config = dict(
    n_layer=15,
    d_model=224,
    n_head=4,
    n_kv_head=4,
    head_dim=64,
    d_mlp=896,
    vocab_size=512,
    activation='tanh_gelu',
    norm='layernorm',
    norm_place='pre',
    norm_eps=1e-06,
    positions='learned',
    qk_norm=False,
    attn_scale=0.125,
    bias='all',
    tie_embeddings=False,
    parallel_block=False,
    extras=['capped logits'],
    init='normal',
    init_std_qkv=0.0181,
    init_std_o=0.00331,
    init_std_up=0.0181,
    init_std_down=0.00331,
    optimizer='soap_variant',
    lr=0.00644,
    beta1=0.95,
    beta2=0.98,
    weight_decay=0.14,
    lr_head=0.00916,
    warmup_steps=200,
    schedule='wsd',
    decay_fraction=0.853,
    decay_shape='linear',
    final_lr_fraction=0.0,
    batch_tokens=131072,
    seq_len=256,
    doc_mask=True,
    train_tokens=339600000,
    steps=2591,
    dataset='wikipedia_en',
)
Each number is 128 + 32 x the weight over its row's rms, rounded and kept within 0 to 255. Layers, rows and columns count from 0. The size above them is the row's rms in percent of the matrix's.

# layer 4 MLP down (transposed), 896x224, rms 0.103, rows 386-416, columns 0-111
size [ 84 101 106  99 110  82 105 100  86 106 106 101 102 100 110 100  95 102 105  89 100  88  94  84  95 111 112 107  97  94  93]
[[165 160 132 108  97  74  97 111 200 142 124 108 192 141  99 133 146  72 111 108  70 114 166 165 140 165 144 127 176 137 158 108 173 111 117 177 171 138 137 185  58 133  96 131 111 211  91 146 138 129 128 178  91 102  96 121 131 174 144 144 135 148 171 119 109 157 120  82 125  90 137  94 106  66 186 137 124 163 129 122 184 164 127 154 168 150 201  92 145 107 153 112 100 147 172  94 127 151 138 136 115 154 140 110 121 140 126 105 131 183 166 152]
 [196 120 155 167 131 102 113 156 147 102 142 104 129 174 138 115 143 116 102 164 129  77 119  85 154 124 154 181  97 121 133 115 179 126 176 145  83 136 147 139 161 127  91 122 110 169 101 124 118 138  58 101 124  95 127 155 126  53 124 130 123 104 134  88 112 117  70 125 103 111 178 104 115 149  61 148 118 126  80 151 119 192  33 105 110  96 119 105 148 113 105 115 151  98  77 148 105 138 159  96 175  85 135 142 129  72 191 154 133 121 108 150]
 [101 118  72 142  96 118 110 165  61 145 102  64 134 143 158 184 128 119 122 155  92 104 198 131 127 143 144 159 137 144 106 163 126 127 130  67 123  82 142 170  78 135 124 128 158 161 121  85 106 128  59 103 158  96  85 105 154 166 132 142 110 173 121 122 142 159 135 177 157 146 128 112 161 112 116  86 137 173 126 142 139  90 172 133 185 127 119 119 117 158 103  82 114 139 151  46 102 118 106  99 166 143 157  97 132 139 123  87  92 132 121 110]
 [119 108 127  56 156  92  70  86 149 119 123 136 128 146 122  75 112 149 115 149 102 148 109 128  89 149  68 176 126 207 121  91 136 140 170 105  54 154 123 109 172 179  83 150 187 158 130 105 103  90 126 116 145 123  68 161  84 164 114 145 126 177 182  70 142 158 118 152 127 151 123 117  85 119  70 120 135 183 185 107 129 126  84 149 126 137 144 120 182  98 184 161 150 167 156 105  84 194 134 112 176 163 149 167 132 111 114 134 147  95 100 140]
 [ 83 104 104 108 171  84 112 111  97 122 114 103 119 126 122 126 118 141 146  80 160 131  85 128  97 147 157 128 152 138 195  99 139 153 199 154 155  79 175  64  65 149 106 102 107 105  80 127 140 192 158 124 193 116 119 168 130 109 131 132  87 148 208  92  59 120 136 181 150 113 140 162 124 110  93  96  97 102 157 156 144  96 169 133 132 109  86 156 185 180 129 161 117  90 153  89 176 123  97 151 139  84 125 130 145 132 126 138 144 176 133 180]
 [170 191  99 104 164 133 141 144 145 110 117 134 193 165 151 104  75 154 120 115 208 111 123  77  90 169 124 138 177 159 164  91 171 111 158 144 160 146 134  75 209 146 132 136 122 171  94 137 147  73 148 151 151 174 158  88 119 212 153 181 143 124 127 127 178 118 131 135 118  89 132 148 134 149 112 100 137 113 151 128 137 147 111 158 119 124 128 136 189 167  99 197 119 166 174  95 146 106 138 145 164 120  56 156 177 136 107 148  49 118 173  83]
 [171 186 129 130 120 130 145 134  91 138 159 129  98 125 137  92  86 171 132 110 136  81 109 164 128 152  95 106  70 185 135 166 118 149 131  80 127 130 155  89 141  90 110 140 150 135 116 170  78 146 153  82 156  70 132 111 131 115 161 130  91 137 117 167  80 157 153 113 126 128 177  98  72 123 183 128 107  83  99 168 101 158 123 145 181 119  67 137 127  75 114  78 150 104 118 133 120  88 211 112 116  93  89 108 108 144 124  79 135 136 138 156]
 [212  88  95 189 103 176  98  73 105 131 156  85 118 131 137 127 102 133 176 162 124 118 173 119 159  98 146 153 127 156 116 159 141 176 175 131 148  75 110  63  79 140 183  85 172 164 186 128 146 124 134 108 141 117 125 151 108 153  68 108 109 123  94 100 127 147 107 119 152  73 108  88 114 114 143 131 178  82 148 190 165 116  88 115 108  89 192 103 118  90 100 150 108 159 113 164 172  92 117 126 105 150 107 246 144 100 175 153 107 156 122  93]
 [119 182  63 146 127 152 150 112 141 159 111 117 142  75 167 143 179 166 182 111 138  73 142 118 136 172 116 149  97 133  84 129  87  59 130  99  65 119  66  71 128 107  89 109 127 171 141 175 115 133 117  33 111 149  84 133 152  85 125 131 131 144 135 206 117  86 119 133 115  81 182 132 134 175  95  53 133 159 105 139  91 175 162  75 170 130 160  84 158 115 145 122 144  73  80 107 123 138 124 124 145 166  83 138  41  91  98  77 177 193 106 147]
 [169 147 100 141  90 137 170 110 167 142 125 145  88 138 146 139 204 124 101 142 158  91 119  91  80 128 156 105 136 125  80 109  61 110  88 171 115  95 138 165 106 112 161 145 136 121  97  92 175 145 146 142 181 190 114 152 190 154 169 156  73  45 165 109 143 112 126 124 110 123 100 134 138 116 125 107 117 165 123 107  78 166  89  95 118 170 126 124 136 102 107 137 128 163 135 145 132 116 124 145 102 182 153 130 135 148 181 130 196 146 175 148]
 [ 88 112 121  75  84  73 150  87 204 107 136 154 142 118 136 107 143 153 128  77 150 132  85 127 148 160  80 166 168 186 102 137 168 126 139 130 153  94 132 152 136 121 111 134 186 144  82 120  65 104 136 141 132  99 141  82 122  98  92  88 167 120  97  91 101 155  41 133  83 148 152 145 169 125  56 181  95 137 141 115 129 129 157 154 116 166 141 140  97 193 142 194 163 120 136 128 112 141 111 160  54  78 116 120 193  63 101 145 171  88 122 151]
 [169  83  98 127 101 142 149 178 127 162 140 122 128 124 127  97 127 149 120 137 139 144 152 132 123 129 107  61 133 174 125 139  34  76 141 206 194  90 132 112 146 121 128 131 146 117 105 134 130 126 122 174 138  97 172 155 111 137 171 145 125  49 143 117 165  83  73 109 166 112 106  61 148 131 103 157 108 113 141 139 104 113  80 117 106 145 133 154 169  90  98 137 128 141 139 149 176 114  98 115 165 187 132 107 115 182 148  76 146 167  68 112]
 [ 90  96 148 120 171 159 213 113 118  99 135 138 133 102 136  90 187 158 153 155 159 115 138 123 137 170 122 147 113 134 159 101 165 123 140 124 109  64 205  92 151 109 172 241 164 155 107 139 127 129 156 127 160 102 175 145  57 145 182 168 135 146 138  98 131 155 155 106 101 115 134 146  71 112 137 187 164 167 154 145 207 162 164  91  94 169 129  63 144 139  30 171 177 124 130 117 148 135 142 140 132  97 131 137 138 111 116 162 157 135 174  87]
 [128 127  57 219 173 105 124 140 170 140 127 157 149 137 143 112 118  98  90 146 168 107 163 127 116 139 135 187 124 156 157 170 178 134 168 142 115 143 155  50 136 107  87  86 121 112  89 120 124 146  93 148 167 177 140 138 116 154  89 169  89 157 173 157 166 108 147  98 181 143 128  69 111 131 114 116 102 114 106 122 143 130 130  97 118 148 209 153 174 147 159 157 125  98 157 119 139 161  74 102 140 137 163  81 116 178 171  86   6 140 161 111]
 [184 133  50 134  84 114 116 112 102 132 127 134 140 138 108  80 143 173 147  85 127 104 149 153  47  92 135 166 106 123 114 103 146 146 148  92 123 117 131 190 153 132 141  74  97 128 134 154 165 160 117  92  99 134  70 146 112 159 129 121 171 192 153 141 133 136  75 125 116  94 112 139  96 119 117 135 173  95 154 150 153 157 143 144  82 112 144  83 136 116 100  71 101  64 158 149 188 116 132 156 178 182  74 146  95 126 125 138 141 113 129 160]
 [138  64 144  80 122 129 133  98 136 138 125 124  95  95 168 105 120 161 136 133 133 126 104 175 130 175 146 185 180 117 139 142 171 120 142  90 144 125  80 149 129 127 147 150  82 156 139 100 103 122  88 115 172 126 126 144 109 183  99 150  78 155 130 165 128 178  41 125 120  93 108 142 145 163 124  88 148 139  97 112 159 111 117 154 162  73 138 118 130 137  91 105 108 144 112 103 125 130 112 176 126 102 119 119 116 153 120 111  41 108  69 143]
 [100 101 142 115 170  89 108 148  92 100 151 173 105 145 108 143 120 139 165 117 120 159 117  85  86 107 154 108 105 126 129 131  85  79 154 146 114 115 143 158 173 105 151 157 113 126  95 175 152  87 155 168 156 198 130 193 133 149  96  93 108 169 143 182  89 100 151 137 175 109 145 107  99 131  82 128 173  94  49 159 141 146 106  69 122 113 108  98 123 116 145 118 103 149 115 232  91 101  89  98 119 151 106 132 114 170 164  98 182  82 110 224]
 [213  81 144 127 122 124 115 175  82 110 131 121 116 139 168 152 133 108 112 129 140 134  92 117 114 173 165  73 153 172 113 132  73  83 114 121  86 104  77 112 146 109 154 169 174 109  72 189 141 116 108 190  67 186 103 153 141 123 116 141 161 136  63 104 160 129  83 148  99 143 129 106  82 165 161 164 100 125 138 143 117  64  83 105  87 101  94 114 158 150 132 103  97  54 146 150 138 105  79 121  74 125 158 180 137  93 145 110 153 182 143  94]
 [ 96  88 163  95 129  62  96 107 166 151  92 126 142 137 138 110 110 121 144  99 156 203 185 177 128 116 128 172 151 104  95 152 112 130 101 170 138 165  82 148  97 137 146 163 128 101 105 145 149  82 132  66 140 171 150 120 134 141 128 138 144 127 139  93 143 153  86 118 161  67 173 102 162  73 104 160  90 137 117 154 129 164 173  54 122 137 148 205 104 110 147 173 149  90 165 188 131 109  81 128 102  99 104 127 119 134 195 120 120 167 103 157]
 [121 130 162 114  85 124 151  83 139  95 120 122  87 126 148  90  85 115 160 166  88  98 152 100 110  96 147  95 156 149  99 198 165  91  96 138 109 168  99 121 179 119 116  62 152 179 119 147 113 132 131  99 135 120 127  96 168 118 120 146  97 154 124 132 117 135 171 184 142 130 102 161 106 110 161  76 166 139 112  64 102  79 119 159 147 199  96 143 159 121 102 111 114  95  80 127 115  86 131  92 136 117 104 134 113 115 114 160 149 103  42 113]
 [ 93 124 108 135 144 121  55 127 184 125 108  68 104  64 141 132 103 108  95  90  99 162 103 102 139 126 125 183 134 144 109 114 171 174 131 121  80 121 147 154 147 112 103 153  83 113 131 160 141 147 154 159 156 181  84 140 101 162 147 165 150 158 124 115 149 103 150 127 144 149 129 114 117 122  78 104 134 147  89 123 135 134  97 143  70 127 139  96 130 142 103 101  45  94 115 145 118 113 179 105 211  63 200 112 181 104 141 132 154 123 137  64]
 [175 127 129 110 127 114  90 127 111 130 154  88 122 144 164 102 136 100 110 133 140 152 152 129 129  85 135  91 178 142 108  95  97 131  49 130 115 190 133 156 160 101 159 150 122  53 118 117 175 173 134 112 127 154 125 141 161 150 117  92 100  85 125 121 160 155 135 192 177 162 107  94 121 145 102 186 144 125  90 149 137 106 131 113 171 102 175  51 140 104  92 138 100 169 173 125 145 122 138 143 151 114 149 125 128 102  78 100 128 123 123  96]
 [105 142 129  94 158 138  98 147 218 114  75  97 159 130 131 163 174 119 124 136  65 105 111 153  98 143  67 143 148 112  64 120 161 180 156  98  66 108 103 226 183 112 138 118 132 151 179 111 159 108 137 195 167 100 106 139 148 129 117 176 148 117 171 122 195 131 148 143 114 116 130 103 128 142 142 151  98 122 174 152  89 120 140 117 139 128  97  93 152  98 130 119 177 167  88  99 145 113 104 101 132 158 163 192 131 109  93 160 173 164 144 141]
 [145  65 113 183 114 172 173 151 124 113 151 201 125 145 175 113 141 117 167 214 122 126 132 112 168 133 139 125 198 133 133  70 153 146 138 123 136 108  90 146 139 105 148 163  76 111 213 117 135  85 114 124  78 167 150 129  66 156 130 152  92 116 147 165 114  96 142 133  73 127 127 104 116 126 115 152 125 153 133  94 142 107  93 142 145 160 125 153 140  78 125 150 163 143  91 154 167 156 115  92 138 112 184 172 161  62 159 137 193 116  82  87]
 [155 144 110 152 150 186  78 161 183 116  91 106 137 131 100  52 106 113 101 120 203 115 117  95 153 144 140  83 157 142 174 129 159 182 102 144 101 114 117  80 125 159 112 108 153 154 138 169 116 146 138  77 141 141 159 135 164  93 140  97  99 137  88 128 157 114 158 130 134  87 102 200 123 183 112 168 144  98 120 136 159 117 167 106 137 138  98 143 115 160 120 118  94 105 148 110 105 166  97 124 238 150 124 159 138 185 155 149 175 167 108 140]
 [192 149  92 122 124  89 130 124 121 123 113 113 104 147  95 158 104  91 121 127 155 111  93 122 117 108 153 193 122  76 116 170 157 109 149  80 145  83 136  71 106 137 142 171  99 173 136 118 153 120 119 140  72  64 112 136 167 145 102  88 100 147 154 143  77  99  76  96  79  88 170  70  89 117 110 116 107 135 194 108 117 137 136 107 126  69 111 144 131 156 115  81 194 143 121 108 141 115 150 127 105 156 209 130 111 128 160 124 103 129  59 119]
 [177 126 168 133 146 141  92 133 137 136 119 135  55 173  81  78 119 157 138 129 138 115 193 181 132 151 109  92 178 141 109 137 123  70 118 138 166 141 126 167 124 151  88 173 151 140  81 100 134 149 127  62 128 168 118  35 153 147 107  80 140 145  67  86 132 167 143 134 109  60 155  68 159  79 115 128 137 119 151  73 114 116 111 173 142 125 149 110 153 175  31 128 112 146 142 137  92 103 141 159 130 158 128 169 128 118 130 106 120 164 123 144]
 [135 103 138 123 169 120  81  84 150  61 129  82 124 137  94 136  66 160 124  98 144 159 133 107  91 110 135  94  99 216 142 146 111 157 139 225 145 140  83 129 124  71 120  99 167 146 120 127 128 148 133 107 125 142 102 103 149 164 189  64 147 126 171 131  56 175 103 188 144 108 117 138 171 116 167 165 115 110  84 153 145 126  90  56  95 112 134  77 128 177 121 126 138 133  75 157 117  88 114 140 136 158 107 104 144 100 103 106 111 106 158 186]
 [137  88 176  78  96 115 107 123 140 125 140  91 193 129 123 158 104 168 192 127 199 145 151  92 102  40 164 135  26 142 140 149  95 134 151  96 127 164 161 121 126 164 120 131 146 116 119 184 170 182  78 124 121 127 126 124  95 130 157 122  79 126  60 137 115  96 151 118 125 170 101  99 200 120 132 128 136 139 134 172 174 123  67 115 134  74 116 109  99 146 180  86 117 166 120 129 129 116  93  96 111 144 149 137 141 120 130  91 148 120  94 137]
 [ 72 123 131  63  86 121 131 117 145 130  67 126 156 141 123 128 112  72 126  98  76 104 108 139 129 165 126 158 135 111 156  14 110 134  75  97 146 125 150 112  44 155 170 170 127 195 150 151 194  92 107  98 148 148  94 164  83 127 156 130 150 154 141 137 131 115 115 123 119 170 117 195  92 149 144  76 133  58 108 110  92 132  85  95 124 195 147 139 202 139  75 134  93 155 121 130 120 153 131 112 114  98 120 104 114 129 126 152  86 156  91 119]
 [136 134 128 143 143 122 125 128 176  92 193 125 155 157  92 148 117 113 123 144  98 147 111 151 131  81  78 169 117 164 104 138 111  74 125 181  86  88 169 131 179 101 156 110 179 188 175  46 144 163 185 107 197 104 176  80 138 117 127 150 201 153  60 176 107  86 128 154  90 146 131 130 121 123  77 162 134 137 117  95 152 148 173 166 108 117 157 160 115 134 186 122 113 144 143 171  75 135 138 159 144 173 195 136 110 119 166 136  81 113  93 131]]
# layer 4 MLP up, 896x224, rms 0.105, rows 387-417, columns 0-111
size [102  87 106  91  73 109  95 101 115 109  95  96  99 114 101  89  94  96  82 111  82  93  85  94 107 102 108 100  85  91  90]
[[120 132 160 145 124 105 130 115 103 130 120 145 120  93  90 162 149  90 130  97 119  88 118  87 138  69 162 107  81 153 133 162  89  94 138  73 110 145 116 142 118 107  95 171  73 131 133 191 175 178 113 101 138  71 169  81 134 121 113 118 152  92 152 165 139 114 153 185 100 143 126 129 112  72 188 107 152  93 170  77 116  64  94 153  76 155 140 148 158 150 148 197  46  99 131 153  74 100 124 114 184 161 113 155 160  81 101 122 125 140  60 153]
 [123 112  91  94 186 125 106 150 120 115 151 153 150 124 197 110 104 141 160 114  41 130 148  73 121 134 126 132 112 106  95 133 118 135 129 114 180 105 165 161 114 179 118 131 169 178 128 107  96  92 144 127 109 128 141  67 113  99 113 157  88 148 212  58 136 144 156 151 116 116  49 110 191 121 109 194 113 129 123  75 120 104 145 158 173 149 123  82 112 170 151 116 107 161 122  67 139 184 156 131 138 126 107 120 146 163  95  49 104 100 102  43]
 [ 91 149 127 191 131 162 193 131  91 149 129  85 114 103  93 179 138 111 163  92 136  89  88 136 111 114 173 122  92  84 120 143 111 117 156 138 119  94 138 149  96 100 164 121  81 121 131 102 138 145 140  99 117 107 182 106 152 147 116 137 141  86  59 139 127 145 181 131 116 127 131 112 172 102 192  76 111 144 102 149  90 120 190 120 153 129 108  80 124 116  89 100 134  79  85 134 170 103 145 125  93 102  97 125 160 149 204 118 145 124 139 114]
 [ 84 118  86  92 177 180 102  92 124  99 155 166 117 155 135 163 125  73 158  77 138 176  84 155 149 105 112 125 148  91 179 113 139 138 148 154 132 133 143 151 129 140 112 127 107 144 123 147  86 138 160 126 172  85 129 152 130 104 158 134 132 134 119 115 110 127 136 128 133 138 184 152  61 151 155 162 147  68 122 179 116 158  56 139  85 123  83 209 159 128 115 160 112 138 148  77  62 148 130 121 163 137 171  79 190  95  91 112 185 152  69 126]
 [108 120 171 189  75 148 144 116 137 145 114 138 124 120 143 137  92  93 120 145  48 165 171 184 127 145 190 110  58 157  81 121 189 135 102 108 128 173 169 169 121 116  97 108 124 105 121 100 110 152 129 168 138  92 128 163 170  92 109  87 179 144 169 171  98 129 108 186  89 143 138  94 110 121 136 198 189 124 167 131 135 177 143  88 214 137 136 126 118 173 124  93 144 108 123 128 126 178 125 184 115 141 160 166 134 104 181 112 216 166 121 166]
 [111 129 154 131 124 104  76 131 130 132  54 135 136 134 146 135 140 110 146 143 161 137 126 123 144 108 202 138 143  95 126 126 135 126 132 167 128 155 126 152 133 205 127 110 127 148 112 181  58  75 166  99  81 172 194 131 116 106 160 144 143 127 162 105 116  58 135 162 128 113 104 128 164  85 122 175 120 163 118  59 136 166  98 137 135 130 173 107 111 137 121 108  59 174  90 132 150 125  44 145 131 137 156 181 145 119 162  85  69 163 145  93]
 [156 149  80 153 111  92 135 120  71 126  81 120 120 137 145 141 113 176 100 115 110 124  93 124 168 108 174 114  92 111 148 118 127 114 101 165 112 155 117 130 125 147  64 110 119 104 109 149 108 133 146  65 148 141 164 139 134 171 172 149 145 146 116  81 131 145  99 107 132 147 182 139 116 164 130 202 107 139 100 140 152  80  92 167 169 146 140 164 157 136  75 139 175 111 150  38 149 191 204 158  47 148 164 157 150 117 104  87 120  63  92 155]
 [142 107 204  96 114 109 120 115  84 113 156 139 129 120 106  56 101  75 111 117 110 162 101 148 111  70  80 134 157 123 139 109 184 180 151 177 140 128 163 183 127 141 162 143 135  88 108  64 141 118 113 231 135 104 138 133 108 112 117 116 166 130 120  71 100 123 158 140  93 141 111 112 141 119 144 181 113 116 170 129 165  64  97 160 138 112 113 194  74 133 126 133 100 152 152 124 143 123 132 139 112  87 136 138 169 127 147 165  57  74 126  85]
 [151 148 132 142 126 168 100 211 123 127 107 106 112 137 123 152 105  77 186 126 137 150 136 128  88 105 171  92 171  71 155 186 133 121 124 102  87 173 167  97 168 180 168 114  82 104 106  79 153 111 179 122 143 107 170  77 134 119  70 155 163 131 198 145 121 157 138 120 138 111 146 168 130 170 119 123 181 105  62 166 128 189  57 173 107 156 105 138 119 126 141  87 147  92 130  76 124 154 107 137 158  88  88 135 121 111 198  93  96 155 167 171]
 [126 168 192 125 101 146 140 132  99 123  82  85 166 112 107 181 127 204  97 133 122 137 134 137  70 113 146 170 126  99  95 134 126 101 117  62 131 156  82  71 175 112 163 127 144 181 159 117 117 202 192 119  85 144 115 202 137 166 130 110 203 127 130 167 117 115 132  72 127 122  81 145 105 121 157  94 141  91 150  68  95 108 124  84 154 121 106 108 179 101 133 131  97 196 111 121 128 141 157 121 143 136 124 111  90 158  68 144  87 156 109 132]
 [116 105 101 122  96  77 150 113 112 140  87 128 136 131 142 196 125 144 119 109  97  97 143 154  60 126 132 141 105 109 125 100  99 158 144 108 137 194 134 153 102 129 121 127 113 106 133 101  77  71  77  89  98 169 128 108 136 128  11 141 136 112  93 116  90  76 166 130 100 124 156 117 138 153 170 136 129 104  36 113 158 131 106 137 225 141 197 161 203 131 174 134  96 155 101 122 114 141  71 153  91 147 154 154 146 104 116 145 100 132 146  91]
 [143 110 195  84  73 113 119 121  16 194 144 134 155 142 159 125 111  62 153  87 102 193 145 162 115 131 123 127 121 123 138 117 103 160 160 180 124 179  82 122 128 143  96 133  51 177  97 172 170 139 111 106 116 155  73 102 149 103 152 133 122 107 128 187 104 151 120 146 140 163 106 139 115 134 153 125 139 100 173  30 100  75  96 131 182  83 110 130  87 101 109 109  99 132 113 116  74 120 144 127 117  93  99 138 113 154 133  70  94 165 105 149]
 [180 164 166 117 136 126 164 149 108 165 107 128 167 122  94  94 111 142 164 112  78 196  91 111 107 133 134 115  80  87 117  83 130 104  95 148  96 150 128 198 111 125  77 139 107 141 141 144 112 103 138 120  76 123 142 171 155 131 110  84 175  63 114 133 134 154  95 120 141 137 124 191 140 136 165 174 130 111 127 115  86 117 165 113 124 109 100 165  64 163 122 111 146 152 125  94  70 114 196 164  93 152 161 102 122  90 128 133 164 128 109 134]
 [138  82 147 146 122 118 107  67 156 119 149 109 149 143 147 145  53 103  74 172  97 127  96  85  86 136 159 136 121 119 172 131 150 152 125 136 103  81 167 144 105 167  40 163 143 117 187 182 157 149 191 136 112  99 126 127 127 116 101 126 119  88 118 188 116 155 163 119  84 127 107 197 168 186 140  83 170 130 157 124 102 106 135  94 162 144  95 170  86  96 112 157 148 163  63 137 121 149 132  82 150 139 134 134 168 140 125 116 187 168 113 120]
 [158  90  95 172 133  59  48 180 118 146 153 175 137 107 141 110 158 141 112 113 145 112 135  66 153 147  86  89 154 127  82  97 113 136  97 137 191  83 116  97 151 141  75 111 109 116 125 150 152 158 137  85  95 158  76 145 139 142  96 123 119 154 113 159 115  97 152 145 146 175 153 110 134  83 142 171 142 176 197 116 158 125 133 145  68 133 147 131 140 119 189 151  95  95 130  98 119 118 109 124 123 170 168 139 139  64 120 144 147 128  82 137]
 [101 132 112 145 106 145  83 100 153  73 156 173 152 112 150 142 145 189 145  69 108 128  40 107 131 150 163 148 112 102 195 181 131  82 118 114 166 121  64 141 106 129 176 111 110 114  96 148  96 166  98 100  82 146 129 196 100 143 122 161 129 102 198 141 131 146 112 124 155 144 174 125 118 126 157 139 121 148 119 124 165 140 111 128 114 162  94 130 134 113  97 139 100 100  98 173 129  89 123  90 149 121 107 132 149 197 175 109 208 114 106 164]
 [117 106 151 136 109  92  88 110 142 148  64 103 150 102 178 135 164 116 165 128 157 110 165 129  70 114 169  86 120  92 111 140 138 129  65 192 186 191 100 122 133 141 142 109 218 165 142 124  97  74 138 165 152 211  90 128 156  90 152 140  75  78 128 164 114 146 135 114 116 110 107  89  72 115 126 131 113 125 106 139 103  88  91 123 214 131 140 156 154 107 164 135 132  94 147 181 156 118 168 143 120  99 129 131 132 117 120 147 129 122 104  72]
 [150 133 126 156 161 152 119 103 133 140 176 108 189 135 114 119 138 168 103 177 184 147 125 105 133  87 149 116 105 151 165 135 117  99 119 161 180 112 121 148 155 114 136 106 128 142 127 130 165 109 173 143 173 116 159 134 195 153 175 109  85 158  70 116  76  93  99 166 128  83 118 147 168  95 171 121 169 112 122  63 127 136 172 157 108 134 129 132 123 149 100 111  80  33 141 131 121 107  74  84 154 163  74  99 153  93 110 127 168 141 155 133]
 [ 93  93  90 102  86 153  71 151 126 156 179  91 113 125 148 179 153  79  70 142 166 159 169 136 164 143 126 111 105  88 167 103  90  46 165 132  89 151 133 130 127  93 140 188 134 108 133 166 153 185 154 123  74 136 124 101 132  79 157 106 157 131 140 130  92  95 157 156 189 142 109 172 196 134 137 130 126  84 130 181 134 153  83 162 152 170 136 143 186  97  95 130 113 148 111 164 151 100 131 180 141  99  99 136 137 158 115 141 105 134 141 150]
 [171 128 111 140 145  76 172 109 117 164 146 155 111 115 174  87 144 170 108 157 128 181 104 146 114 132 121 119 114 151 163 155 128  75  85 143 139 141 140 130 194 123  85 192 128 168  65 140  90 103 133 110  93  94 163 119 141  94 146 142 226  96 132 129 100 111 191 110  92 133  77 131  92 136 141 176 140 114 143 131  64 199 164 164  97 118 166 145 133  66 124 124 167 143 142 110 155  51  99 136  66 158 126 133 136 181 166 179  91  86  96 182]
 [112  96 145 208 145 135 145 143 164 109  83 119 126 152 107 110 103  99 168 163  94 136 131 162 142 128 109 171  88 103 150 115 138 138 139 132 169  59 145 130  77 169  58 122 141 183 109 129 128 100 108  78 143  82  66  69 139  99  80 127 124 159 150 142 124 136  80 103 116 109  64 159  98  61 173 141  44 164  71 142 154 150 123 103 116 108 129 168 121 169 101 124 181 119  90 105 140 107  56 117 166  97 161 111 108  86  83 224  73 161 138 159]
 [166 157  95 139 167 119 172 107  58  87  89 113 120 156 187 144 109 177 143 178 159 153 132 119 105 121  99  75 146 157 120 133  61 130  94 159 138 140 181  54 125 120  95 125 125 111 149 131 122 188  73 153  67 134 154 129 138 125  90 151 161 139  91 150  68 150  88 112 127 113 119 180 123 109 123 136 126 123  95 168 104 136 136 134 125 160 153 178 199 155 117  72  57 100 158 143 125 175 152 136 119 172 113 149  82 176 159 111 133 124  90  98]
 [110 192 122 140 101  97  95 118 119 153 108  74 119  87  87 133 180 145 127 138 186 161  81 110 107  91 139 102  27 163 141 137 124 129 150 163 113 216 167 144  71 143 121  91 191 144 130  99 146 113 112 137 155  93 133 190 154  81 160 161 169  92  85 104 108 126 102 152 124 115 117 158 178 148  99 120 126  98 151 157  98 123 193 106 118 116  91 171 103 159 123 145  92 143 122 118  84 111 124 178 136 151 124  48 132  95  58 161  75  83 147 129]
 [131 109 137 126 101  90 155 138 129 138 101 172 126 123 154 153 108 140 105 125  73 130 114 155 113 143 143 124 141 141 132 173 137 100  89 158  69  88 128 189 160  93 113 156 131 175 118 147 124  73  78 143 130 120  61 193 119 120 120 180 194  87 178 185  95 149 119 119 158 115 132 113 135 113 124 104 166 152 129 149 105 105  34 173 134 105 154 107 133  99 162 180 159 141 133 159 100 132 172 134  79 137 132 115  75 122 104 127 104  64 101  95]
 [117 123 139 102 191 105 131 105 113 112 145 192 144  73  73 181 155  83 127 118  83 133 121 146 124 122 153 141 147 107  53 121  79 199 122 103 100 132 158  95 185 110 149  66 175 120 170 164 121  80 175 146  96 123 131 112 124  46 116 102 184 157 147 131  99 131 140 141 134  86 147  89 150 145 126 225 169  96  54  92 169 102  58 153 136 155 116  83 148 106  92 122  94 149 116 172  78 103 104 180 112 106 111 177  51 100 139 104 203 105 123  58]
 [ 81  92 101 178 159 128 146 139 140 110 131 104 144  88 161 118 143 120 146 172 105 195 125 111 120 166 148 150 106 145 154  97 174 165 127  93 158 143 118 101  70 130 185 187 126 170  96 135 140 164 140 163 149  98 164 131 110 129 111 124 118  99 115 113 133 155 116 124 104 170 122 152  89 158 134 150 139 116 115 127 139 139 201 103 106 145  79 215 113 112 101 137 120 142 123 117 138 134  84 138 126  97  97  86  90 148 101 141 126  93 132 120]
 [ 84 139 154  85  97 115  46 127  81 109  90 128 107 112 198 141 183 180 128 212  51  63 134 159 138 104 118 118 129 102 178 154 141 156 136 139 109 162  92  93 137 138 107 157 120 166 152 117 136 126  92 114 154 172 139  36  84 147  96 161 121 114 124  93 127 189 124 124 167 132 109 137  62  90 107 159  89 175 145  77 127 146 103 179 130 152 136 140  76 111  71 180  50 137 110 153 144 134 103  53 154  86 124 107 111 180 154 171 145 107 112 174]
 [199 130 189 166 126 136 166 100 124 132  85 158  56 152 154 101 177  86 135 116 138 120  50 133  91 185 124  16 148 122 140 116 157  73 118 120 138 118 111 134 171 102  80 140 138 142 160 170 102  98 106 118 154 166 134 160 125 175 109 122 172 131 172  78 130 121 134 149 110 121 115 169 116 109 190 148 137  93 123  98  90 173 172  95 159 107 150 157 116 116  87 119  99  95 147 100  80 157 126 141 126  81 123 165 113 118  82 126 121  91 114 137]
 [147 125 139 122  88 170 130 183 139 118  97  86 187 128 111 145  93 142 120 105 106 166 117 196  78 141 179  81 152 147 134 124 151 102 163  79 136 124 145 133 194 110 160  91 158 115 141  95  99 176 163  64 112 103  94 206 136 121 151  61 130 108 137  92 127 148 134 119 162  78 142 115 120 148 170 138 119  81 152  74 114 115 114 157 128 112 108 159 111 132 149  97 124  78  85 134  52 181 110 129 122 222  93 106 113 123 128 121 148 155  54 120]
 [166 119 143  53 126 124 100 148  96 135  69 160 147 170 161 143 147 117 148 140 140 149 101 126 138 177 132  88 117 124 220 117 134  97 179 109 137 153  60 122  64 140 171 120  98 126 104 142  70  84 123  72 143 115  69 119 109 159 165 126 116  87 139  91 164 198 150 131 130 121 151  85  93 114 127  60 142 108 150 155 150 124 129 131 136 135 183 102 161 114 105 133 102  86 164 157 120 130 123  95 140 161  55 103 110 152 154 106  87 162 158 133]
 [167 125 118 132 108 143 147 150 159 124 107 160 142 133 168 141 183 103 125 151 119 157 122 108  91 144 193 109 127 137 106 146 121  10  30 208 141 133 178 127 164 112 143  98 161 114 151 144 127  82 169 146 122 174 135  95 111  84 179 193 127 132 119  99 143 166 118 130 111 158  92 107 114 137 173 181 144 106 161 119  90 150  63  83 137 183 145 142 159  92 148 120 174 146 102 133 162 164 131 126  76 146 152 131 117 101 159 146 165  92 156 114]]